Weights of a small GPT-style language model, trained from scratch on English Wikipedia: 154M tokens.
Each number is 500 + 25 x the weight over the matrix's rms, rounded and kept within 0 to 999. Layers, rows and columns count from 0. Numbers have three digits each.

# down: layer 4 MLP down (transposed), 512x128, rms 0.0699, rows 433-511, columns 64-127
# up: layer 4 MLP up, 512x128, rms 0.12, rows 434-511, columns 64-127
down433:494491503511484508545490483545517480464517496491491525451536487515463480518481518541501531470494509492501483531466484523477491534457481477537527485515530496527501465496511505489556502480476464
up434:463472525496553499543478511455495498533524484526487471490502485503471490485501516511490499484470486532486496504525470483501516505529538505506484466485524510526521478475520495496491501518485535
down434:496475493487490478466522505501512513484493515494511507485510466567523498476531478506492491480510507479485521518505505501462535523505513502485498488485491520551551501492516515502503505516502481
up435:485518505536506529479487514461494499522527532524464460500523483492498503494494483506452486541492523509499541467483488426517526508551536477503510518473504436511519512522493526521491455483502505
down435:470523528471466513503496486491488520495490499482525535504502536504490543457531508468480535493503520433525495506461474466498535497499474491495482517518460450511524543502522514506517493489497506
up436:441486519471539473523497484505482499500529501450510478503517480487499508512509486535472497477481502497501499509534496507502475502529503525492498488502534516508524503497553484503442490522487504
down436:485496529480496461486540506525514435537521557491524467491561504547487509539489467494449513479516533520519490532467515501504515517501496451537540504515496497510513507483485491495504493476506439
up437:455508519474523486511514505505498493503516503469501484496502493505502501500499480510491495483502501517485496494507507475488474505519496500507497486497492508514532514504506481481472486496498514
down437:507466467528487508521493494447522527471507504498486531524496521501530489468517492455499496515474483486504492495508482502547510499478488491488478524504476464494452472513502511519533515509510490
up438:490519554461516494532499533416537514471532515543497434522527495502467456453464546542474502467501539533484575506498486473509483480509534496558498499515487487507498499485487460520495508481487504
down438:509435477500486493531513530453558497480496424464484467461483505538530508451495541485461526515456513544531468452512469500551449454520489516561468486524493517504539471546478532490497524465522549
up439:503488502491496513502510502492502492507504505492499496506507503497503495494506486502494501494493515496493494488498502507500490499509509496496513503491506506496507495492501494494502491497488496
down439:496507503501494498505497506495494495491500494504495496496492500507488497503491512501503492500501491502507499501506495496498504499498495510500488498495505503502497499506500502503497504499509502
up440:444465526476565490559495497456464480519531492506485501485516478488471466481501472532494500486487492492483492495539486485496470521551514515493467498497535500519500493492501475480480484469511539
down440:488472483510482555514507497503496478521523509516525483500529491504508494499502477500475497465480502506545492528464489498478474490486486526481472525513507509475519475487498517518544479518524470
up441:434472528475560474535490506439476497530516478493492466518523479474504481491505464520500487506475478506510474494559480480508517528547528502498492473495517507521507504496517455472475487492532528
down441:497504507507506491500497516524503484504502534506501506491498494490521488510482500508486514505499487515517497480501514484504513511494509512485508506509498495476510509479520523515497482488504509
up442:472501496510511490507499487495498500501507470494481486504512503520481504515501469521488527482504518510511502508518475502510446496502526496468506515525491514514523488483492475489485444426517497
down442:518523514481501491480495499491513502521516481481513518528488508512508528461500506504517483491486496480486514485504510512535523492520493493508492476496480519497483517494508454515494516503517481
up443:459473503466534488527516465492533515502521501554493469521468471475525510481472479532497549492475526516492545477538489549502464465511461502475495504573498460509504506483529418486499498476506542
down443:515475549477510418490494471496546504499532497510501470506475488537475459448500502460532510561545479451500475520519485568428497504470506501427511521493503486496521516533512492507480497441491517
up444:420415509476510501491520525498499486489517447542503491484510495492471479510531491504476536494482484501477487516523491534506488513503532546486462489519527536509528495514521482527510519477472492
down444:467510503485448477521478506535493516551500538552493490498532453559466507490491504481433477495474497432510472503545490568450478466498474467475530515507486466488509529492491503515501512460534535
up445:460449515474527500542512490502514559472505532529498468494513482511496462498488431526479480481505479503484537499492480457512525514491503555500491477516501506495502519502527469524527517500530501
down445:518533484502480463492495507536496533519529535489430498480494492480494459535506463512469523468497490529481458481543469478523530480509444538513476507458508496508531498503482479537515558495494557
up446:471472495521505510515500489438513527506525465562513504504505511492545510454554433513524473461505512508532476516474485474507539493451477512489503507460526497489513501494489486504524489513510418
down446:520499465487527492472501502561495471523530526483486495482469530477492578521551504508546508477506472418472529563423512465541482508458581482553485496463562522473467479480495504481514467489505458
up447:440447498485575476535504479469491448521524479479448469490504475493490475543515452525488526487489485506524479481507483513526472509546522471493498499507495472525480533494509481500511492481503530
down447:478483521464526536496518503482544501502487493539521463466490574457450499484535469493440478493466561484474474507511479575529460457454620536556552461454507484520536467533489520438481452483462502
up448:468507503504516503485495478437510547473533501549465444501489511508479510493416514527519523500509548530493573481542508537502466496517552519551462532493483499516498512523500463536505511495462515
down448:463518493455496437464504543549511510583463511537529519482536537546535474526474507485573488537510457517494527484480498510537499492532454459505488496551520476494512530513544538571511520453444520
up449:459461500506513492534478497493498547526527495499492442511473506501501465502518449544496554492511481501555496462477510492520523507547528425432540515499478473493512492544492518542485507482534488
down449:462494560479496486514521466496504476515512480520461493512504464522489499476503447529511542562494497484539510471559513503487502513482472508492543514430503486498480494515459474542474505498554469
up450:506511493482502483490543515500487501510515503497503490488494491531500505483490492513490479486538502511485483509498514493491490477495503499498504478493500494521525521508489499499473498494490506
down450:517500483534503537506461492478508510518462499491491518536489535458517499504515504472525497527456508476515520468501495513512511542494506498505500530488479503434441480472511515521528493512490508
up451:427469530479561470535502490476472473522520477473485471492532472488500476508511447518483486495473491526499451499537497477490502518580525516498489491496521488524493486496526475451471500493518514
down451:480475523519495479495504473508505478481543556506516464522511520504509499533472516496466498480507512501530519487485512519493512485517518495530492531537488520462511476483504518482532461464514514
up452:500481504471519500511495449547466548448495485509505525527509451526494497482526451512451504511507459506508485531525520457512465495533492495470532473498474515514485476499534509483480425467522487
down452:496507580495506522502505509487492454572477437506469498495496524486571511474564457497484501484483466476497521484527487509474495499448543541563494465581496526474484521483467504558527499456395469
up453:495520513483525470505503506491512441544479500510474463451511494497495526554510490501485485488516511511458468483476505533468530524460493522550528493474454508492496515500505506451487480546436537
down453:534511469490509479522504506491516503489542502492538529494499515503535442508436484508502506485535479532502515507564580491498484460471491515534521526469544462501488499487496506496480503500442495
up454:443524547479560507529504532484484485509520473501497479491509476487508451543472473519472488489486505476509507493529478444509548511552523490472463479523521478525494477477558438490436507509513515
down454:483458511462519511500478451541521513544492509453467520504533509504491468482498497513490577529469549434465483497506504489509540529440439486513498547509526580460501520508544559515515519424572497
up455:460497503494536507521484505509506498498505493499491492507504494474493481498505491497505511505468498502497487494513493502517495536507505490505484488507503513499494489486521494497508507502505501
down455:502510513483518466486525523496458499536516517511524495486514481537513508505487493497479467499545487515493502517513515483495520484525524504509477470489486487520517529515469510494467511502519524
up456:429484542488563488547499505451485474527518457486490466517525481487483486494505460508473468513479475507496475499550479486505513519552538518495485477487498514517504485482517470462469495500522530
down456:495507501506483528511504514503498481473494516501486504478509503512510500533452504507497496478501508513534520509518498483507511502465495501479503488517498467496505488493490501493482511492502489
up457:473484535491513474534478463481465500491507482485480505531549536499490528518499502524464553514507444516455493522493523485497465508515523533517488485524526541519502519509525454530464504465522495
down457:515526526491477512497507473536483558472503457513502492505485494505460459508532472497497530488482463491480486531477487504494481491483509526460499505498518530482473499495543491502491518504524499
up458:463484483478514490528508512457497463520532502468429507500570499523501471532546473488506480485498535482511495495516489485517533507512526475510515499464495473532504513496497464485469498502540500
down458:480466481482469485502498491489484481516468528506474512489518508495489457498534482499550488473514500527565488527495498477506496504503470492518536512464477539518499465498480493491536494492542495
up459:499494506465510508515493498491488489541490507499476491491495486484494496494509476482480494497477515499507493484521511472516500523509516510503486509492491476504495507493519488499497477505500532
down459:478498484512534510502517518514502492457514485486487521490541513512474501499495531523497506483504490509506506513471480506507484489490478533493504498509511504511504501511475503515518518492489491
up460:431464531494561465565493517473487499511512479465522484496517487479494494508513467507504477503476485518501499490542509455498518529575539497507471488478517505502517499492530476462470489498504530
down460:509492523500490478527512490534524477530500514482478482500524516530494509490503510474458503499526521461504493498487523472485484502478526501521525525550475508473484499493512492537475510453493473
up461:440466519477559471541498497487485483523513502487484469513515498487496491464502474522509494514481485503485494502551473473497514540534528499508500489500506525503511474474518492484489509487493521
down461:469495517518493530529487508515487481477486520509501489480524488473526519528505517523485506492470484472509508491492477493491480502486456521506494497560488489460485470491532528535501500489489513
up462:464485511485528498525481495501495496501510493491490495498509500478481482488506482499504505497473502507500492492522484491501493530492496496521483497509494504499498497479523498490506506498503515
down462:501509511494486477482522513528470490526511517515519492482505489520510505502489502511493485491528503535476474502488519490500491493512518502495494489490488495508515519520463503491490512509511506
up463:466494480454498493528507533472552421503519461456466454503476504458498487548509487541497478511493502511552536497478496485504495512497482497525534454511487488481514476479502518433469476540527526
down463:478553482472504507543471467497475523459516489482503468526486498506460464517512530450497466449519501508479502498485488500581475483515457497518495494536491510480554514495515512480507479469485502
up464:485450498490513500538510469489500508528503494526506486478530468503504489486509513495515506466490486481478472502530487543518513504483499533508497486524499534492489494491496484517526508515473497
down464:493524501481506538483500480486483487515485493483565489522492515503486518516520533490512511516505518473473466486543508469498492495491501493479498511532482510482498483500509504502474479494525482
up465:487454462509520506529479468462480493446511525551436446521491489503523514494525492545495482483512513522458538490489480499477509483468551494550472516530501497490502509528506474475503526508447474
down465:485498445510520491496478488461492457543518515485496501501495483503488494486451522497521471458505527539478509499513466483532442518518481517531506502491503494503535477501479514521506507469460510
up466:483476560472538468486518461478477557457529534550450484505532503509492491464570433524502448486493515530499486494581544491499592491474555517548455524496474456488494504485507527423489468415453488
down466:518450476489539487525515550494500487544481556466456525475514498557488479561524536484540505504479511440496512522495497507519485485522501482497460483443523421503558482532480482521535507461494465
up467:466489529482514486516502505484500497486523511513495461492499481506511511490512494538468497485503494510504509510507507493504489500528512513503481487511501522511529490517510487489476488478492499
down467:491494482513524545467546506462521483472459526490509531535463543514507476492518489496521467502475497509498500488514506494500498490508509518518466502490491475465491503546525521502506519538475503
up468:497477490489527521538481527467512502527478498547523506469485428452499524491505495500481485464494507485510533502510498475511482505498499541465498476505503518493490500457513494519516489513464486
down468:507497484516490538500486466530448527562494521502485516468500482521521548534526445470529502536493516466460495531453462492524498510544507477528471467523497545522486518503486499442481502575519495
up469:473476496481497468483494489465490511472494498518495481491482520467529539532465440518488485482509519486505547503498496526526525519515490495497517501501514512505514498510568518495475517511507484
down469:450499512508497518505504516504512487530477531503526481501522534492500516527484467507512487460478516491495534490461467548480508468508481476520449493517501500517507504486500490513512496490449533
up470:479439478501488496496504508423483507468495500550480435516536480519500483463514483530489493511517502510530545491512499540511527495522503546513463513536519514497482522515482476533506473505507527
down470:492474475498539520516493475488468451503493493543461549482484535511478484521422495440430493530499506537476515488517465538509503490532522504559443493570526529484509505478513492526519505501531504
up471:498499488499517483503489497514514495519502500503481519488506454490521515468500506484470499443486506518504502502507506479495437485529462518516523494492454473507501498488486513464474489493506520
down471:482496491538484509509508522474472526477513469525511515485532508489511487506470523478487475492480520487528523502468482491491521498530470513497474468494508500483500498487485488508508493481507475
up472:496534557506533490514484435434492557479505530552470483507530498504495513522505448498482509514500483543458486500535515489498536496495531492493484527475521484533499493485485456481532528510486508
down472:525464475517510494494490504538480489443499507554492500509488477488496499524488531530530515495492490499477535519489497508540505474465502460507486500495490516506508514485466533520501528509515468
up473:434503542486558495526501510462495483524509461521480474502514491498493495498474451502460485512479459503506477496541488494522545496539554483478472476498493481505496473493531455447480499479519525
down473:500473506525500495499498505516494490478487515498476508494520480515483506513511526464478511483476484506492496479516493524524539494501488506501483525512487492503521502527506476511478512490506511
up474:486457516446496480509512495516499469526503484523493510511500466505508472456538498503536508500493491494523491482548502572490513506511489488503501471546484544472483511481537495495497509499509530
down474:501502509504507509497482518513519475520484506485539485502515486499531523482496520495490525492529504514452464518531506478491463487496493499530524517482507503531493509518493525499514502504510519
up475:460497502486548490528483507469482471534500493488468480486535496481509490501509481524480513490483488496506497485555467490489528509500489482503487505504522481507499486496518468511482508511516521
down475:488496489506497512491516489515474509508495509488519521494494514495505490501488521500491512492488485490501495495494480494490506489491508487513518481508509499506496488507514497502481512483494500
up476:500504502494496505496501500499497498501496505503497501503511501501496496500504491504499501495499509499498499498498504510497483498507513490501503498503507498495502494494511503498508496502491500
down476:500501500502498495502500502502495495497499499498501500502494498498497500500494506499502493502500493501503498497499497495499510500502492501500494503497501499502499500501497498503491502497504501
up477:493445507494549534518506494529458518526513498520469481489488507488460438472477466483538515528511476530478473466472496486469519508478520494487509493501498550514512512459511518480505503546453512
down477:530506536493486519511498513496481505527515505486514503500506486516508482479446493519527511498513495433429493497492475500446479475516493457487483527506463510525483511503470515582497465511507476
up478:449475500467558473553494521483486503501507524495501494499572506487485456474485456512510493505479501552462494473531512482489506498549503532499508478486517451525507519482505447496496475485489524
down478:487493477499530513488474545518498504542468490518538466537526518486503486465493491478500493562477515507502516434512515498488536515477482514511450511543500488513493525474498481518491419510556494
up479:450496512474560474524486483465516477518516484502487471501520504482478497494489450506485494494473497513509480491539502466508545510531538486482472483467466486514510480490512474461489494507529514
down479:491495508507503502499495507495491488496490513500490504499511467481485505483505516501482494494490482508472501479509513497512508520491498494522470513504503483496499504533498495517485502493506517
up480:489488539475502503495481470475497544501522518522506453526521516499533509488541498536474510506512478478540536466524486511513532503538485467504493492493520453523500506480517486542498475484543466
down480:455526494505465486492483503515458543487479518491503497499481500506512461516497480518504515460506446485526485489545523478544502493489462470501489479498459475503519486520515521529499515459566482
up481:492497477519503474487498460493485517507488501528492534521499457496493546477503471500462487492490547492494507545545488443530461474518501490478487503527484510513493484499510516487477456457492523
down481:469515575507486475506493529481528499556489454496517518500521552472532511531502488518488509510490462505486505484484479473431506496505495506535549477483498530484504533478469479500515494478445508
up482:450488523468562491545502501472482472519512495489475467502501489476481504487513462520512493495485488509490491488533509495495502520529531548512485483517512467514519488481498462465514484484474529
down482:475515495491517520503483528498485529505502528527489496491501509533540526500526482491513490511498509462505528469523475515526499498508511520481531503514504494505490472490476544469530505497505508
up483:467454547478527473554500457463498496494532494477441492494551501512496530473525458517478504481494472516509500491500448458484500501536507545524495508518504480520507513501533493471470493496512508
down483:464537539479510488468507522524476465478546517508480487494527548529523462553494544510504464528489474489543527510520537485467510504468499468508452501514518500536501511489499452529476518479512476
up484:455500485476559483525488492470485523555508495521479480495518475495498490521517488510476507492472472498500484490533475490501516491521496484486502469495497489529498510491500448479489519510527539
down484:495479510484524486492505506513532504500502479473485484509522522520508482466514483486506466492513484489471484494520498522502522498516486482525537497489503466511520494517510488488500513488496521
up485:453481545474562457536490467471506510521521506458490482495489459499496515500510437541507467490491487539505465512529515473507510504531552476483493494465521485519517505504508483457454510538509485
down485:504490509493506474493486523513514449526441559508485505525523521463531537508521481516473498491482483460514479484501502514459518520507479478475523573534499524479478483463476548511491475493483541
up486:489492511490530465550504437448478533490503466530527488508498426513486500505475422530466523470482504532489501497491505484508485492516502522477485520568476477477515501511527510459488504518473574
down486:543521512463472496472494470474486498507487510476507501481521526495549491558485500474482492501506469502467490487523514492492516507493441539495501509514537505481494504503497443502474532505469478
up487:511492521487512508511484498460497537512525512520473519518522484505523504452520503556489528491503477501491508512512446482507487480512516513484527498540500485524473507486504442512496521492516464
down487:519509508491495494454490533471480524464497530502533537504487482531442510484510482559473448505493486501510493518502517495492509499525568489518525525540498525521478527521479508465534497493466522
up488:448467532477554490542485504486498507519508458517497487495528467496457495504491432512521508498475450543487470510560489471480518536535505529480493501501506503502535481491561446430472489493491522
down488:473521528508488504452505480483464513509470517525503506490464491512531516553488533490499532458504519470465506481512498500468509503529522447537505486485483528479518520505479474505498453507523503
up489:453478567478557473536496438482509536527517515488508450498482498497491485506514407528509489491497462516496489491557535485478555497540583474463464500496513489522493480510523477480507506517478531
down489:498442523468506511480460502423511488489497538538503454524517465457519479513468500510486485509451478475489551484457482527477535513508514481457503553523510551517470499453489560505457528462542582
up490:447481542467536489539495511478513471520537497487490516486505481483475472520500468518469511469487469485489488509528462451486515524542519522475479504550516497507513454468544465482469489481480512
down490:478487497500452499486517470502501535521473524484457475503515495484522467493507512553503516485494491534478535513487495498488471529467485481500551505514516553509542523514548519486555488468477496
up491:487492564480522477514486509497496504447505518511498491510494486497477488505544497529410458513513487518462522493474517493480490537563568476522518488469506499501505496530519496510488507539419518
down491:504517484491533501478506526499472463486510480534501497478478481484466454564483521516494492496513480460494499510500503505505445478527524540536499482559527519475490501496524510493511486455501494
up492:431461508470506475533497507503515511490528515499498492494516486501506481485523465526457498498491475501489497477545459460502519501518540529514456472548517481501496466492513455438489505536501495
down492:490501524508505461516490540532489505498522472476523472494487497527514493488482511491504501512507466479506521476504483492479477505500504510481547451517534493515467525490497452506505506496472482
up493:422482493466549484556499502469470509503531497465479468501544474491496481498510465529491466486480488529478471483546503462484514519561532535491502500486521510520520489503519466475468498515505503
down493:509493482513473495472510467524509514538483512508488500490466503482513542493478486477493557476469517522531482508484477472516538487488501496539531531527509515459476539455493472478516468493531533
up494:489449539485520525548494467478491493496489466444486480520515487498501496502490486530495537496504463484485443489522524525508473537528490532538465528463524570509496492494517498505495483522485475
down494:498506488491506502497496447498519487475503499505463516485528502507526506471465512493517502489494516519493516500503493503470488516496489523507496455480495505498505519487467487511494531471531514
up495:475500542449514491510485503485527477521513466508509457505520529469490445504502517549461553488506455507524506486470496545521515495496462467459507476508522462498497491448511449480481488504535507
down495:472454494515510477530492487510522503541467494482509501490503478523469524506461537495511513501513452508470452530436508522519512532502512515485539512507482513528508504490522510523505537522529460
up496:447481511467551501544493510488498495501526490506483473494510488490469483520526482540500521469477484499506501501518467497508471523519504500501487484507510504514507483468514472481499493485496507
down496:477458508496516510528478473536528483490512519482490483490531492512505482493530469531524514494474487514465507507477505539457475545463512481528527500520538524532557497493526511516513474489459474
up497:430502499514545478539499462486491497485540525520484493500528477487500524505501468523448507474488504530513556478490483484507512501474539536555475540550484446517530483493512464454476516484529493
down497:506491504514502511515476486529477478509500510511498455502476513486545489536490558448481508493507467497451520458476533500512522476437493547485533510505535497484498510478485508535459507489514525
up498:487506542474512497521499517520514457478507498459495456498513484507484499498515499534493482514481517550480461512495509562505465514543553496524524499473499493483492487509504518460508530469478484
down498:472507447513500503515498504547530506506493526514480493469490498500502496463479501472513521520511465520490483531525485498508525475454450485523485488492527520505477495511468500515508537546554524
up499:442471538490580502568495503464502482525514495492486502507532478497451476528494455511506502503481485491497482515556482453484515510527510536461471484491516490511502473484519463476491507497515504
down499:470488516480461490484484486491454473553485518465506464521551476499512453535476530544497544484476517536486511528469496524475488506485452552505527538465462550469542525484530563492535470477478512
up500:437520545479562505519503516471492462525546492509488492489509480486473483535460471518475492478475483481502499501512491459508516515536528486479501483501525511539521502491546457496463522501508532
down500:486510501509476492492510471512532488491503519476449524530503519511479507488524503509505533493492548473498503514484511509509541492472440505503484531498494538485516523507536551480501487461543503
up501:499493498505506505506496496494499495496489497499510495498501497504502500494496510509503492502504492498502500509509481496501514503503496496504495510503503487495500504504506503505486500500499505
down501:501500501496504502496501501498502504503498505501498501501506505498500499508497499495505507496502503499494501498496505504501494497497499500499506498502500505504503499496499499498506497498495502
up502:458480463508533513523495480468489474534542491513487486485545523512480542574523453518479522501528515505541531454456496488514463515503484489478502507508481492503493502519487476485498465532474524
down502:512509447503514468495509494452521497502512468532495474485443477524576516529458505524529516521511516525543480513478555486536484494513545480487464509446558522497500469526517513546501484523544481
up503:451476520486555492538493499452474483555515461506474477523542471497471494495503464513506479495473490498486511502556466477497521520529520496479506508529507465513509465499528462491479511498520520
down503:467502503509519505508501502495484492478494523459441508512489491511514488527494518524503487499502480494492522505514485520502527520490513509497496512540487498495502474516534521490499528507513477
up504:498490483490512520518500485482478517569527495503500445501515512506535467504504503530495485496511470500491528507535489527467515503481514489517504492474476533507498494487523463514503513537491472
down504:506517494487489530460552522513490514528493516510527467499488519529526511537520492496531467517533494482469491478507496474497431496528543486467493502483484517490478518541467519496467481528546500
up505:468453511470536506517526511521496512502527497478484477487494486489510486507523418509519461492506506473486517481501489489488485508507481545530473501498535485510515507507550502485502508482469482
down505:508479535479462491526527471539536554476494509488461494506499499489485493483528483473537487504477474481505521495559476504463529509500472532525488487509521514535487472515511477480529487471490503
up506:439479546489530481551490491429504490529502478510492465515526475484496489462494460514476497500484472506523466487513522482511526518495530517528512457502487512514524517492492459481486477490484556
down506:498472504526505488511505461489472524514500501473504489480512487535533513459529495483483488512517514504512475467481557508497465522540475523486520498502519486478550500515471504515466459477455511
up507:473505468481507460522504494510520523515507493495496455522498525499486519481509488546456518513477488513480529497564489507490464468514533484508503515509485451501497495492557497449480478462505497
down507:496457517470484448512514493537488504479514494488492495498498509518498469523526505537532480495518479529481505490522528486504459484498492487481501497519504475513524481511496520527508468443494511
up508:470499495510547463513496459471483540444527528543478510496501484502446524551500454483456491474485524541489516511470531453529474511542522518487515505480544530526521500492505505474467461525473516
down508:481528507495531470476510501491511455487507501543480478536432506491518492543479500492510538484483510500506492530513513493484523494513496512483468540461516527526482533468536531480487532509542490
up509:420478524484559464546499500472479499526524495516496506497528473503477472481514437503492481488478440507486469489544499456454525517550549526483481480514486510502509477483519459463483462488506530
down509:493504508496484458497484503516513529456460521511494457483502502505498506499490481489516488498500518523521520450525504462510493548500511516514487491531502512487504460509495499529519491480496530
up510:502522513478523497515491477459479508517517488494427512500527508510470465491466469475462497479499489502466530519530469456501484494487462477517511503554495488522499514488532472483476480452539518
down510:457492549501481493510492489554521496494518538491475468482522523507461476501496485496474541525473519462472476500514464506460541510490440486536515487524512507521512505508525475463513475523520508
up511:442467536480536485538483481457503496560527491486492494497509474507499485476523441495510485481463493508510486480537474471482514505523553494484488504524520490522508479485517440475484499498485524
down511:449500491519498551453471476460548487488495482507456461536501538515481504509566544484504505517473500516480512484471519535470506536520527480541512496538497502530500484475473503515489520490504515